config.yaml
head_dim: 64
attn_scale: 0.125
grad_clip: 1.0
steps: 5868
Each number is 128 + 32 x the weight over its row's rms, rounded and kept within 0 to 255. Layers, rows and columns count from 0. The size above them is the row's rms in percent of the matrix's.

# layer 6 attention query, 128x128, rms 0.319, rows 0-26, columns 0-127
size [115  99  88  96  97  87  93  90  99 108  99  89  90  94 100  86  94  99  92  83 103  96 107  90  97  96  92]
[[122 120 104  93 143  73 102 127 117 128 156 152 129 227 162 126 124 127 100 137 124 127 161 171 113 169 152 150 181 104 156  94 145 142 129  83  99 152  62 129 136 141 132  98 109 164 136  73  91 141 160 154  86 149 186 196 137 124  55  51 149 143 114 147 173 138  82 115 156 124 111 119 165 191 143 124 121  86  96 110  51 142 113 116 139 157 142 179 154 160 127 128 140 108 166 108 200 132 106 144  79 116 104 112 101 139  71 133 193 163 143 119  70 152  93 118 132 153 104 112 117  86  96  99 143 158  95 136]
 [128 101 192 186 138 146 142  77 120 176  77 123 139 131 118  85 110 123 114 107 136 119  98 107 126 199 134 123 118 143  97 212 111 186  99 102 200 113 147 102  67 175  90 184 129 113 143 134  90 149 118 106 187 157 134  77 119 171 128  87 161 125 115 134 125 135 143 158 119 137  66  57  94 124 120 153 115 145 114 123  82 152 124  89  94  78 126 181 109 160 124 160  71 132  84 141 114 123 132  55 129 109 141 175 140 100 126 159  99 135 105  97  88 156 160 115  99  96 189 156 106 101 167 145  85 154 123 149]
 [113 136 105  91  56 132 137 134  89 124 175 146 148 220 133  98 104 154 128 145 124 127 140 127  79 190 128 111 155  97 154 100 137  68 117 111 115 155  89 115 150 111 152 134  94 174 136 137 158 130 105 136 152 104 155 231 106 141  68 124 104 121 162 131 135 187 102 119 108 175 140  93 178 152 130  98 118 113 158 124  88  92 102 132 173 177 166 166 145 117  79 155 180 103 140  82 112 104  97 171 152 110 116 118  81 142 136 144 179 172 122 165  86 118 106 174  96 132 135 124 155  24 152 102  93 112 130 135]
 [175  87 186 164 146 123 117 126  96 132 141 173 138  99  97  55 127 105 136 133 141 124  92  92 179 125 159 148 100 106  98 139 107 160 138  99 176  71 161 112  82 142  91 145 124 126  98 146 114 129 154 125 143 136  80  54  78 126 134 171 150 127  49 146 104 136 171 207 117 149 125  83  63 113 144 120 159 136 160 148  91 135 158  56  74 122 138 123 151  92 107  97 101  89 131 166 118  86 126  80 106  95 136 106 128 106  88 123 111 156 128 100 110 188 173 133  98 134 109 132  82 135 133 225 133 111 168 126]
 [182 115 159 129 169 156 112 105 128 113  81 158  77  37 103 101 106 145 185  72 131 166 178  92 183 118 172 150 105 156 110 110  97 219 114 131 127  96 193 164 113 135 102 123 137 140 126 127 134  98 113 135 123 145  88 102 125 145 163 186 120 159  73  82 119 143 136 178 101 168 144 145  80 127 148 125 144 169 164 128 139 167 168 117 122 124  93  84  99 173 127 118 104 153 152 174  86 145 146 131 124 150 135 111 189 135 153  87 113  83 121  80  98 114 177  82 114 130 150 135 134 118 123 206 139 172 164  89]
 [116  95 178  86 147 134 154 109 124 164 102  90 138 108 140  96 129 221 162 121 159 112  76 148 127  69 181 102 156 146 118  75 115 177 141 140 110 138 135  57 156 155 155 170 164 132 138 154 175 150  94 100 148 139 127 104 109 153  88  86 153  94 119 125 137 155 119 123 171 144 147  93 171 138 138 144 171 134 103 155 168  82 149 138  88 159 123 220  97 127 110  94 198 106  93 102 139 143 179 135 155 183 131 104  88 167 151 130 143  51 107 118 169 121 124  86 122 116 155 145 141  90 160 139 200 168 140 127]
 [104  76 162 160 164 128 158 120 146 166 146 133 162  73  93 105 123 135 158  94 129 132 117  84 141  98 168 130 185 122 134 148 111 170  96 177 157  82 198  79 123 228 108 105 131 101 121 151  75 107 125 146 132 120  75  49  98 117 195 135 156 158  92 103 128  74 113 114 130 134 102 103 109 137 106 145 114 126 108  93 156 121 137 132 111 104 146 106 136 169 175 111  67 162  92 126 130  82 161  37 115 103  88 140 118 117 157 104 135 173 124 117 159 107 152 150 154 124 157 185 148 168 138 190 166 112 106 154]
 [ 45 103  62 134 141  85 197 153 121 157 108 166  79 154 110 135 136 130 155 160 139  78 122 111  99 101  89  85 134 158 167 116 112  84 180  81  92 201  90 127 143  81 147 151 136 175 147  98 162 127 126 127 125 144 168 156 148 113  46  88 175  98 171 168  89 138 101 122 105 103 129 176 154 166 117 133 120 108 130 167  98 157 130 164 159 163 128 129 115  64 114 153 150 124 181 112 133 187 167 171 116 151 111 156 104 124 165 126 172 177 152 168 100 118 127 135 108 110 147 128 188  94 149  85 105 129 103 152]
 [ 82 157  71 137 133  56  69 168 142  37 193 156 100 199 114 106 162 124 124 119 150 133 130 141  93 161 109 160 154  90 170 124 209 136 173 134 126  94  90 165 160 130 105 129 154 121 123 124 140 135 138 203 143 116 136 150 128 169  71 149 154 115 114 150 115 103 145 121 156 135 102 145 103 215 128  90 125 111 132 137 144 124 131 131 103  94 123 127 108 191  93 128 146 132 141 140 155 142  75 114 158  85 181 127 175  82 112 130 141 127 138 130 188 170  97 100 159 159  84  71 134 144 142 114 104  60 115 113]
 [101 113 100 110  89 136  63 116 133 100  81 134  81 136 136 138 115 133  94 138  86 168  62 189 170  54 113 174 130 151 165 126 191 140  60  93  94 122 166 117 150 135 177 114 133 139 142 113 118  50 161  89 170 117 133  97 129  91 157 127 121 144 123 161 162  98 127 123 121  81 162 158 157 181  86 146 118 125 143 113 139 164 172 100 183 120 106 120  93 201 103 123 134 130 129 143 128 162  72 121 182 169 133 169 126 196 141  81  86 141 139 179 118  97 121 111 131 160 103 134 124 146 189 156  92  91 117 147]
 [105  90 127  73 116  87 125 144 107 124 174  99 115  64 118 175 137 126  96  77 128 116 204 148 118  72  94 132 178 180 170 130 116  87 126 108 112 157 105 113  76 143 122 120 111 126 124 149 149 127 123 148 178  83  97 106 108 145 174 137 168  91 113 142 100 128  96  57 122  82  76 126 124 108  99 156 101  89 143 205 146 168 145 116 144 161 135  90  73 198  97  99 150  68 176 110 176  99 104 134 150  99 165 150 142  83 118 127 173 114 168 168 142 123 112 156 192 164 138  97 157 150 128 134 139 185 101 140]
 [122 111 100 169  90 172 145 154 189 125 177 196 125 103 167 128 127 104 150 104  69  98 159 101  88 160 187 127 135 148 143 154 183 130 204 100 107 112  73 148  99 141 135 148 109 167  93 130 161  93  94 155  83 123 112 105 115 137 123 107  98 156 121 109 108 141 112 151  84 151 127  78 120 141  92  67 141  84 186 105 130 157 135 131 164  59 123 194  79 150  84 144 165 116  97  91 130 141 142 159 150 109 148 132 115  66 155 169 176 174  87 165 128 109 123 160 104 149  76  97 169  87 148 120 131 134 187 133]
 [177 166  58 126 170 118  90 168 117 132 141 100 145 141 120 130 135 120  89  89 118  92 119 115 102 119 139 119 123 170  88 157 123 159 182 143 134 114  74 118 141 158 138 128 103 112 183 135 127 178 160 116 160 237  91 114 112  92 179 152 114 158  94 171  86  93  92 124 154 162 122 127  60 192 129 135  91  95 107 139 130 147 111 141 163  79  90 126 122 111 139 122  61 183 163 152 169 111 158 195 173 130 108 147  88 129 187 130 138 143 140 127  84  90 136  88 159  74 170 131 161 124  86 150  99 163 154 117]
 [103 184  96 119 168 128 135 154 149 108 114 165 145 125  96  55 129 149 168 125 129 116 107  99  78 141  95  74  81 100  99 176 126  88 144 184 104 119 162 170 113 111 160  64 110 116 139  47 169 136 155 106 107 130  30 113 114 195 156 106 157 126  89 137 105 135  96 123 104 144  86  88 114 133 197 130 190 123 163 107 151  77 143 130 133 100 205 106 171 151  91 102 120  83 123 119  92 128 105 165 135 130 148 107 112 143 147 113 197 110 145 131 128 106 101 139 172 116 138  76 111 121 154 170 127  81 150 136]
 [144 132  95 120 146 109  58 139 144 103 173 141  38 152 133 158 155 149 122 109 141 108  83  78  85 141 142  88 146  72 118 127 114 111 162  90 143 191 148 105 149  93  63 109  84 100  93  91 147 142 117  67 159 128 186 115 178 121  81 172  75 145 132 129 123 137 102 121 114 152 123 206 103 120 105 151 164 128 129 155 162 129 105  82 142 140 175 139  97 102 110  48 101  92 131 147 150 155  66  82 137 129 120 167 125 143 130  63 143 164  93 102 128  93 132 183 151 168 108 105 158 113 144 150 151  76 128  98]
 [102  76 115  85 121 130 103 114  87 161 139 166 158  72 133 117 140 135  57 135 128 158 163 104 129  85 115 109 142  92 117 109 133 109 161 147  83 136  90 137 181 137 101 118 139 180 144  98 125 149 167 124 125 107  83 184 148  86 118 102 164 124 105  83 175 183 151 179 108  90  99  60 124  98 151 150 168 145 196 208 134 181 129 151 100 136 164 159 176 164 142 100 101 169  98  88 182 145 137 121 160 135 136 154 155 140 123 117 110 187 156 110 102  56 132  99 177 131  58 113 108  95 147 100 130 135  98  96]
 [163 135 142  73  88 112 122 140 188 147  81 106 184 172 176 137 115 130 167 100 187 140 146 126 132  92 115 127 151 152  71  76 113 120  75 110 137 122  98 100 132 150  80 137 102  64 108 148 127  69 130 107 114 133 136 146 170 121 117 145 164 115 135  74 148  92 120 125 172 135  89 124 195 137  99 157 184 147 134 147 176 140 149 129 166 151 121 160 152 191 128 123  92  61 110 129 119 116  94 113 176 106  59 103 173 140  99 157 185 145 217  94 186 123 120 105 124 102 157 140 122 163  65 142 155 116 131 143]
 [149 123 193 123 169  54 125 149 101 133 122 104 176  88 122  59 114 130 138 110 129 184 167 152 105 135 128 108 175 137 143 118 110  34 178 136 122  71 115 100 145 134 128 128 133 127 118 160  88 124 135 100  86 121 128 145 117 169 143  95 162 112 113  84 139 110 183 145 136 136 141  55 160 180 129 107 182 127 138  82 126 107 140 148 167  67 138 155  93  90 134 105 121 202 162  95 183 173 101 115 130 141  94  99 119 109 122 163 125 110 172 146 150 211 141  95  84 112 167 166 145 160 161 106 167  83  93 123]
 [122 128  87  89 115 167 138 131 136  76 119 106 141 148 220 193  57 154 176 116 120 122 126 141 111 138 145 136 125 119 145 106 161 133 191 102 102 120 118 114 152 106 123 125 138 168 136 131 135 165  94 155 160 158 106  94  95 147  69 120 162  85 104 138  75 112 124 200  93 144  99 102 146 101 118 175 125 121  50 151 144 134  81 128 107 178 130 108 125  91 138  77  81 129  92  98 123 118 167 179  81 116 134 119  84 128 140  94 121  88 142 166 167 175 139  83 181 146 142 170 117 118 183 195 157 100 109  58]
 [161 131 117 113 147 147 168 109 168 142 160 107 113 144  93 161  60  85 140 137 133 182 141 121 205 122 104 140 155 121  88 133 132 167 131  92 100  60 140 203 142 175 119 132  98 141 122 127  90 130 164 130  74 132 138 162 119  89 105 154 128 173 162 157  85  89 126 124 125  79 189 143  94 117 176 120 147 122 130 201 116 100  87 163 155 145 147 156  85 136 149 119 109 117 150 128  82 107 200 194 182 118 128 145  59 118  68 145 125 136 147 118  66 168 154 124  88  55 140 116 132 174 153 103 136 140 129 110]
 [180 136  56 119 152 139 182 153  72  90 172 175  86 153 150 183 128 143 121  94 123 130  32  90 113 138 104 113  53 161 102  70 113 145 104 133 121 118 159  57 115 184  63 129 122  94 105 123  64 107 150 121 130  93 104 160 111 100 131  89 161  95  59 134 128 108 193 131 148 139 169 143 196 116  78 134  78 105 138 170 131 150 146 167 126 156 115 145 143 143  86 165 138 158 164  85 110 147 112 133 150 123 144 136 126 112 120 181 113  78 136 145 128 113  90 122 120 176 152 128 114 149 160 125 138 127 161 115]
 [105 131 151  76 158 156  71  89 128 117 157 103 117 147 144 118 127 103 151 131 170 149  95  90  50  96 101 176 132 136  70 138 122 164 118 134 107 102 158 136 122 147 105  64  75 217 132 158 144 121 134 174  74 136 151  74 152 153 114 135  99 163  90 103 105 156 118 124  63 157 140  98 190 144  88 153  89 152 115 193 115  94 134 140 102  95 157 116 142 132 102 134 115 183 138 129  35 154 154 122 138 107 155 184 155 129 127  57 102 127  91 121 121 106  86 109 138  60 116 156 131 117 156 167 114 164 154 112]
 [109 142  71 140 137 150 104 102  86 105 119 142 150 103  97 105 139  86  65 127 144 107 109 143 153 146 116 100 140 167 101  82 125 126 129 132 177 178 140 122 128 134  94  86 148 112  84 134 156 170  90 168  82 125 149 170 145 127 151 129 102 120 101 147 173 141 145 165 110 126  72 150 116  99 147 113  97 141 156 146  83  78  94 124 158 100 204  78 123 170 161 114  51 139 130 160  86 138 152  97 134 107 120 142 108 173 117  93 163  63 157 112 137 137 175 250 137 183  90  70 125 120 148 195 109 156 107 140]
 [112 112 122 158 100  80  84 155 133 155  98 204 102  97 139 158 111 148 139 121 134 146 117 136  42 136 130 151 120 100 156 133  43 112  85 110 135  84 188 175 127  99  90 103  95 110 155  99 122  70 146 157 143 147 158 152 113 118 133 128 168  88 120 135 122  42 155 198  95 168 137 137 118 157  72 128 172 155 172 153 129 160 104 148 170 143 148 200 154 122 104 151  92 166  61 163 158 185 127 166 105 163 136 125 174 127 148 171 144 146 101 113 124 159 124 152 116 159 159  93 132  86  86 100 134 119 101 107]
 [155 113 157 108 104 105  80  99 106 181 115  70 158 129 104 116 114  80 191 127  97 103 133 126 135 128 109 131  96  96 133 142 108 177 115 124 144 170 106 193 136 149  68  96  58 122  94  60 139 140 109 142 139 158 125 113 129 110  99 140 140 175 162 120 168 139 145 137  73 127  85 129 126 151 128 150 108 117 139  71  98 157 137 163 169 100 153 188 133 141 124  82  86 126 164 142 176 167 116 197 173 183 145 140 178 105  90  86 171 162 148 144 122 122 153 108 146 201 146  99 134 110  53 135 104 206 145  99]
 [123 142 133 139 113 153 145 167  57  85 117 120 120 144 122  96 161 107 132 168 165 122  91 117 103 146  64 160 105 158 207 116 164  98 123  53  63 135 123 126 167  95 101 149 192 194 115 150 130 126 138 182 133 171 169  85 168 124 112  66 170 118 145 121 144 111  95 107 126 167 138 111 105 174 122 140 107 150 133 107 117 168 129 192 164 130  80  76 120 124 173  76  90 143  96  88 136 124 125 116 116 125 107 130 155 130  77 152 143 119 152 183  98 108 181 100 179  58 119 108 182 131 120 159  92 176 121 114]
 [194 146 115 139 100 183  91  69 167 108 134 137  91 158 166 154 122 143 144 108 138 134 207 198 169 157 147  91 102 179 136  76  92  87 102 123 116  58 179  99 155 134  46  97  89  93  87 154 109 100 146 120  85 164 131 130 161 150 154 139 159 139  95 123 120 141  62 162 119 174 142 105 134 157 117 125 142 122 146 126 115 119 112 126  65  96 106 121 178 118 119 130 117  89  91 116 147 110 181 128 125 194 114 119 177  92  99 122 140 119 177 139  36 104 129 161 127 142 135 146 148 130  85  93 165 127 117 131]]
# layer 6 attention key, 128x128, rms 0.319, rows 0-26, columns 0-127
size [ 83  73  68  91  91  81  90 103 100 107  98 102  95  97  99  92  99  92  98  89 101 104 107  98  96 101 100]
[[133 105 162 166 120 148  72 103 115 135 116 136 141 130 119 147 119 177 194 145 171 137 126 145  93 122 104 116 132 171 140  55  45  94 174 120 101  94 111 138 142 155 137 143 132 153 110  71 178 134 165 159 131 124 119  95 107 167 152 128 163 127 179 112  95  94 106 155 144 195 116 112  62 125 105  65  98 126 153 135 160 192  74  96 134 138  83  64 147  85 136  96 114 121 112 157 111 165  98 140 160  68  82 153 120 107  86 168 134 169  98 122 107  95 102 142 126 143 131 107 138 140 122 127  91  22 153 160]
 [107  54 151 113 159  67  81 139 143 118  92 128 141 171 138 108 181 130 106 171  70 153 108 181  96 100  73 183 150 116 117 104  92 118 136 165 167 183  89 142 151  55 140 107  91 134 132 138  87  78 160 105  81 117  32  90 126 171 193 116 138 130 168 106 142  95 114 163 129 141 154 149 136 157 142 153  88 146 130 164 134 151 103 196 193 133 148 112 136  99 114 176  87 125 178 142 124 112  75  96 133 133 117  98 135 120 120  87 117 136 165 134 106 157 147 163 144 138 172 110 168 132 119 158 117 163 157  91]
 [152 144 149 152 179 162 148 138 137 124 138 116 183 146 142  88  96 136 200 121 132  96 115 190 111 118 126 176 141  92 133 174  76 153 209 175  71 108 177 213 104 187 117 153 124 129  99  88 214  81 163 166 114  96  67  89 107 169 145 101 142 117 113 177  83  66 106 113 108 107 143 134 102 138 145 161 160 141 140 130 171 120  96 133  99 134 152 163  82 159 135  83 115 111 140 137 131 102 143 101 122 102 109 161 153 152 171 129  84 151 105 101 103 112 101  62 132 121 100 148 146 137  95 123  85 113 145 127]
 [179 100  67  81 149  97 136 156 136 111 110 136 114  91 203 112 133 130  97 136  66 157 164  92 154  81 110 142 139 149  79 160 107  99  77 129 124 140 105  97 118 127 136 159 139  89 157 139 105 148 125  82 142  47 156 114 134 123 186 129 137 162 108  99 115 144 147 175 135  83 149 156 149 131 135 107 182 134 153  70 210 128 137 174 112  97 126 173  68 170 181 130 144 107 111 123 101  83 136 117  80 148 124 111  91  99 113 103 148 125 101 105 104 132  80 164  87 150 164 183  83 160 112 119 147 168 197  76]
 [126  80 116 130 163 102 144 133  81  95 104 141 138  62 113 114 168 131 100  89 126  94 161  96  99 194 111 103 134 149 140 124 194  92 133  89 167 153  89  74  92 118 163 231 147 138 168 101 132 152 112 141 104  67 128 152 152 143 196 148 152  91  77 134  85 138 139 188 107 132 157 116 134 154 124 136 172 161 109  96 150 127 154 148 124 104 152 128 156 149 110 143  81 178 123  95 167 144  89 147 109 142 134 133 114 166 156 136 103 233 132 116  97 145  35 146 148 128  99 134 117 142 133  85 163 137  90 129]
 [108 129 134 123  55 127  93 114 124 132  95 155 133 112 112 137  93 185 213 140 172  71 133 147  83 169  96 131 120 127 174 139 117  98 147  99 136 133 124 182 103  86 149 132  97 165 124 126 178 126 136 137  93 155  90 149 196 119  90 193 119  99 174  80 133 157  90 115  92 130 133 143 137 103 159 138 141 122 146 160 143 150  97  76 155 142 117 171  81 129 120 192  99 145 185 113 161 110 106 126 102 100 110 123 149 149 184  88  98  82  83 117 155  86 114 173 145 205 144 181 154  69 135 170 165 132 141  82]
 [149 190 139 145 161 150 115 132 108 147  93 134 137 157 118 114 162 156 173 161 145 196  90 182 101 134 125 116 150  92 161 134  97 178 156  91 112 198 170 157  80 127 191 141 141 164 102  90 158 114 161 120  47 148 146 122  81 157 146 128 153  66 159 128 139 113 121 164 184 143 116  98 135 130  80 136  87  56  67 126 171 122 108 101 154 199 147 123 104 152 120 152 114 113 167 150 136 114 115  80 131 121 159  74 119 138 134 154 124  85 136 126 151 169 201 153 158 145 155  92 193 124 114 180 103 149 132 116]
 [122 169 149 165 152  94 124 118 151 145 136  81 124 147  94  94  47 112 153 149 153 111 127 186 105 144  94 117  78 160 136 116  83 109 164 122 155 128 142 185 105 189 138  96 146 177 116  73 164  93 153 196 116 170 131 117 133 218  58 160 149 113 164 152  86 140 176 129  91 165  84 115 147 130 136 147 132 125 129 129 173 122 126 100 182 140 120 141  99  36 114 167 135  52 167 166 103  65 128 130 139 122 122 122 143 111 172  78 157  83 114 119 134  77 104 103  96 135 131 134 141 129 121 170 114 110 111 123]
 [ 89 129  91  97 154 141 140 134 138  50 125  75 156 135  80 132 145 101  72 132 121 153 120  85 107 131 112 108 116 122 178 126 131 112 134 132  78 162 173 119 141 187 138 126 144 128 154 122 131 147 123  93 158 161 156  99  73 150 114 200 160 106 123 149  87 143 149  82 102 130  50  85 179 130 119 174  85  86  91 115 149  84 118 124 124  40 127 100  89 116 143 132 134  87 166 101 113 160 100 148 130 126 120 151 113 122 123  76 122 171  98 133 140 134 158 178 166  87 175  96 181 109 184 136  79  40 153 151]
 [127  81 101 120 118 136 125 118 124 154  77  60 135  73 126 151 119 124 156 157 156  92 148 126  86 146 160 124  78  86 101 195  96  34 136 103 190 112  98 200  89  97 157 147  87 114 133 138  94 107  95  97 137 144 102 135 127 104 144 147 162 123  72 129 212  82 125 124 139 123 163 195 121 116 143  89  96  46  86 132 142 159 184 127 145 144 120  99 142 169 163 113 141 131 146 128 159 126 106 176 118 144 181 156 138 177 161 134  84 157 119 159 133 133 162 173 147  79 127 129 128 201 136 139 118 134 114 116]
 [136 150  89 134  97  93  54 195  97 134  87 117 149 168 119 105 166 114 149 140 117 124 160 129  94 140 144 141 153 151 168  62 170 102 140 165 101 187 121  59 142 145 107  79 123 126 110 135 122 121  96 164 152 186  89 142  97 144 152 163 168 100 137 129 131  87  90 139 182  97 179 142 129 134  85  95  50 109 153  59  81 127 133  69  89 139 135 112 146 146 116 146 145 108 122 168  89 154 176 155 179 154  84  71 128 190 146 133 130 155 161 127 156 171  99  91  75 105 163 110 125 129  97 109  84 135 115 113]
 [ 98  87 116 103  99 123  91 119 149 125 127 164 140 107 160  82 120 131 158 163 209  96 161 104 163 129 128 124 167 127 134 212  98 103 183  98 108 150 153 138 192 140 116 127 151  93  65 102 177  78 141 112  69 156 187  70 178 172 144 161 135 166 141 123  84 133 145 110 127 145 119 156 106 107  61 104 101  88 140 142 118 120 141 159 133 110  93 179 108  98  84 161  96 160 107 125 135 150  86 135 133 117  68 108 153  98 145 101 184 162 135 109 155  94  69 173 158 122 160 116 113 104 133 129  63  89 128  80]
 [157 130 122 191 180 141 126 107  92 188 131 103 163  89 132 127 148 119 188 125 152 173 142 130  96  40 126 183 149 155 118  86 166 100  91 121 112 102 139  91  91 135 144 133 141  85  87 119 153 110 119 120 148 138 144  97 175 162 158 136 105  63 115 112 114 186 156 166 108 174 167  58 100  53 101 145 118 130  90 214 126 108 136 111 165 145 154  86  95 174 114 120 176 132 172 116 133 166 130 126  86 142 139 111 134 122  75 150 113 131 121 156 109 105 129 159 121 130  91 104 108 101 101  67 139  55  81 118]
 [213  68 150 151 128 139 129 132 129  99 145 116 160 125 133 127 177 116  99 183 167 138 102  80 143  70 151 117 132 143 148 137 141 129 104 157 157 197 176 184 162 152  81 118 150 127 112  85 138 157 152 174  84 141  81 103 184 147 105 119 145 192 138 165 131 128 119 119 107 162 110 141 112 155 145 158 104 140 161 121 115 170 155 162  68  72  85 140  93 165  86  65 187 206 112  67 105 166 126  75  83 109 123 104 119 135  99 141 111 100  79 135 123 146 154 108  80 138 103 119 106 150 139 177 107 136 127  95]
 [ 79 104  83 118 114 132 195 120 115 132 137 143 115 160 151 171 137  92 172 128 112 155 155 107 137 173 185 106  76 131 137 143 149 115 131 122  88 127  98 127 182 140 128  94 175 170 124 116 100 130 120 185 190 114 114 151 105 200  93 121 116 192 185 109 119 143 105 165 105 177 126 126 123 142 146 119 116  89 131 120 130 129  43 191 146  89 124 109 131 138 168  48 103 103  89 109 146 134 132 160 101 143 115 112 109  71  84 109 115 111 119 108 122  53 161 115 143  63  63 112 146 135 156  56  77 107 109 108]
 [165 102 139 140 114 133 125 100 155  98 128 110 157 131 114  76 108 150 165 138 113 151 146 111 105 176 113 103 101 182 101 133 120  62 121 155  90 108  97 150 115  71 125 107 123 176  94 142 226 142 122 153 112 178  99 127  73 169 158  75 197 136 100 112  92 126 108 117  72  90 146 133  69 198 165  96  96 154 135 140 173 129  98  82 147  84 141 157 208 123 114 122 166 150 116  86 104 155  84 139 129  90  97 165 124 127  73 135 199 137 173 139 167 156 121 143 154  79 105 138 153 146 149 117 138  99  90 121]
 [127 155 137 113  97 170 113 160 125 162 165 173 120 142 105 172 121 106 139 109  92 126 120 122  81 146 145 148  85 129 146 123 204 139 121 182 132 161 113 140 174  59 172 136 102 147 105 172 115 145 137 163 161 133 122 202  70 142 114 111 130 118 182 124 158  75 105  27 116 168 123 159 121  79 103  95 114  80 141 132 119  92 135 112 112 140 123 160 106 102 185 103 126 164 135  57 205 147 113 144 138  68 161 117 159 144 114 122 113  64 116  94 130 191 154 150 112  98 169 149 154  93 117 160  86 102 133 167]
 [154 133 150 128  82 117 131 128  76 111 114 169 123  96 142  97 119  94 120 153 103 207  92 119 142 176  78 113  97 117  87 132 114 161 105 142 119 122 122  91 161 176 123 127 114 153  81  85 112  75 165 117  86 102 130  67  92 102 136 165 173  94 114 144  85 117 111 117  84 112  97 149 109 143 142  56 183 131 126 127 173 127 177 109 128 138 101 126  36 105  90 165 170 157 137 104 132 133 176 149 159 117 158 125 119 162 148 125 132  23 127 116 148 101 147 212 115 123 164 138 130  97 154 186 140 114 170 172]
 [137 174 173 121 137 174 155 188 122  60 129 128 102 111 128  92 127 128 205  61 144 109 182 112 132 102 160 116 116 168 127 109 144 136 121 131 142  98  89  94 129 148 151 127 132 145 129  90 102 152  94 132 142 142 133 123 154 195 129 130 124 176 135 129 211 169 124 140  91  73  94  74  80  91 151 142 105 146 101 130 133  91 112 115  94 173  90 146 102 163 136 142 147  81 141 171 102 127 146 145 107  41 128 144  93  85 170  62 119 112 109 174 158 130 115 124  95 183 103 219 115  76 137 119  82 105 136 147]
 [133 150 136 165 197 150 182 125 147  89 150 122 166  78 145 157 156 164  68 128 167 111 132  77 119  63 107 144  95 129  65  89 148 134 157  77 142 109  99 142  87 163 112 140 126 124 120 143 119 137 126 107 106  73 130  64 118 157 130 156 130 180  86 109 105  74 106 121 201 118 131  97 121  75 101 101 163 125 129 143 151 100 107  82 131 180 120 175 168  57 195  65 134 156 154 141 146 159 124 121 139 152 102 128 182  94 150  91  97 166 169 138 112 145 187 130 120 169 140  86 114 143 106  85 116 168 145 160]
 [166  98 105  88 121 146  99 116 174  82 152 141 122  62 165 147 150 142 158 104 146 168 151 176 112  77  65 149 135  87 128 166  72 183 145 122  61 111  79  82 103 122 137 121 139 125 118  94 101 119 196 110 160 133 107 135  94 115 128 126 139 130 111 123 185 126  69 121 167 155 144 168 184 151 150 143  99 187 101 108 137  95 147  80  85 108 151 137 151 176 126 159 134 127 173 118 195 132 135 175 108 136 144  63 115 140 137 130 100 188 118 156 183  93 142  97 126  65 154 173 122 106  87 115 140  62 133 129]
 [163 137 103 135 114 128 170 158 146  52 155  85 114  78 114  91 125 201  97 138 150 141  92 105 123 132 119 172 100 195 176 154 126 113 114 125 118 149 118 110 118 158  81 245 153 152 101 151 151 152  57 140 139 109 145 113 145  60 163 102 108 136 117  94 120 138 117 150  95 122 105  79 116 108 157 147 154 123 136 158 128  83  98 122 124 105 128 127 182 174 130  79 170 144 125 102 124  85 141 168 143 111  88  69 140 149 199 124 142 159 127 129 118  76 174 115 150  98  59 162 121  95  63 100 103 135 132 131]
 [146 184  88 112 121 117 134 105 124 125 110 154 164 120 140 115 174 154 134 118  34 138  90 123 110  71 165 165  91 108 146 135 120 100 181 176  79  99 118 150 137 179  78  93 140 110 108 126  80 137 111 128 125  95  76 141  85  93 179  51 158 161 168 102 117 164 156 190 192 105  93 159  92 155 113 208  95 130 161 113 118 184 191 164 100 109 123 130 167  87 131 126 162  85 128 114 157 141 153 127 107 117 128 166  72 106 156 157 119 161 151 113 110 157 128 102 146 121 141 108 131  78 134 115 114 138 105  67]
 [135 124 103 147 131  87 101 100 126 198 130 142 155 164 103 120 123 146 124 160 158 161 117 151 143  92 138  48  87 155 211  95  88 133 113 145 153 111 108 109 148 176 155 151  95 133 162  87  69 131 118 115 117  75 170 169 118 105 158 157 191 159  83 118 137 133  78  77  75 148 103 158 115 157 135 126 152 147 133 164 204 113 117 113 125  86 121  85  76 120 157 135 106 148 157  66 127  99  78 133  72  65 168 119 104  89 137 145 121 136 110 126 131 109  82 142 129 121  93 153 187 102 152  80  99 165 102 184]
 [ 75 126  91 134 133  94 115  80 119 151 122 130 112 126 122 111 133 101 119 124 147 102 183 138  86 108 168 154 137 133 147  99 171 122  42 120 111 156 105  67 153 135 119  83 221 103  79  92 152 141 102 153 137  36  92 132 110 110 158 124 137 138  65 106 148 155 191 100 106 194 155  96 137 109 155  99 149 120 131 135 118 124 155 115 151  83 122 140 210 157 152 130 123 154  79 154 163 121  86 142 164 151 117 146 209 128 177 169 175 146 151 107 100 111  93 161 149 148 143 153 185 118 133 135 119 127  79 164]
 [120 162 100 174 172 159 161 118 170 202 129 119 144 113 104  51 102 131  91  72 119  99 136 110 111 134 102 127 202 100 135 145 109 112 127 159 135 139 133 119  78 145 124 141 148  97 110 137 132 106  86 185 154 168  79  84 210 162 194 130 183 107 198 142 190 143 115 146 151  92 126 154 114 132 106 152 206 133 110  96 102  86 160 120 140 156  80  74 152 142 147 167 165 104 110 153 136 148 112 125 154  72 157  93 158  94 139 156 142 117 146 118 103  92 129 168 112 137 136  98 176 104 172 145 105  75 137 145]
 [ 93 142 161 158 120 116 115 133 151 121 167 151 118  93 136 179 167 134  79  61 135 150 172 134  79  94 109 127 155 130 162 112 141 124 174 117 135  68 113  71 109 101 122 134  96 130 171 141  83 123 134 175 154 121 186 136 101  95 170  63 114 116 100 193 144  60  90  95 126 220 138 137 135 150 111  99 144 133 150 149 144 141  91 135 113 133  82 137 123 127  79 136 139 146 115 134 141 144  24 109  90  91 144 115  74 186 145  74 152 140 112  66 107 105 148 156 115  68 121 133 140  74  96 100 144 127 107  93]]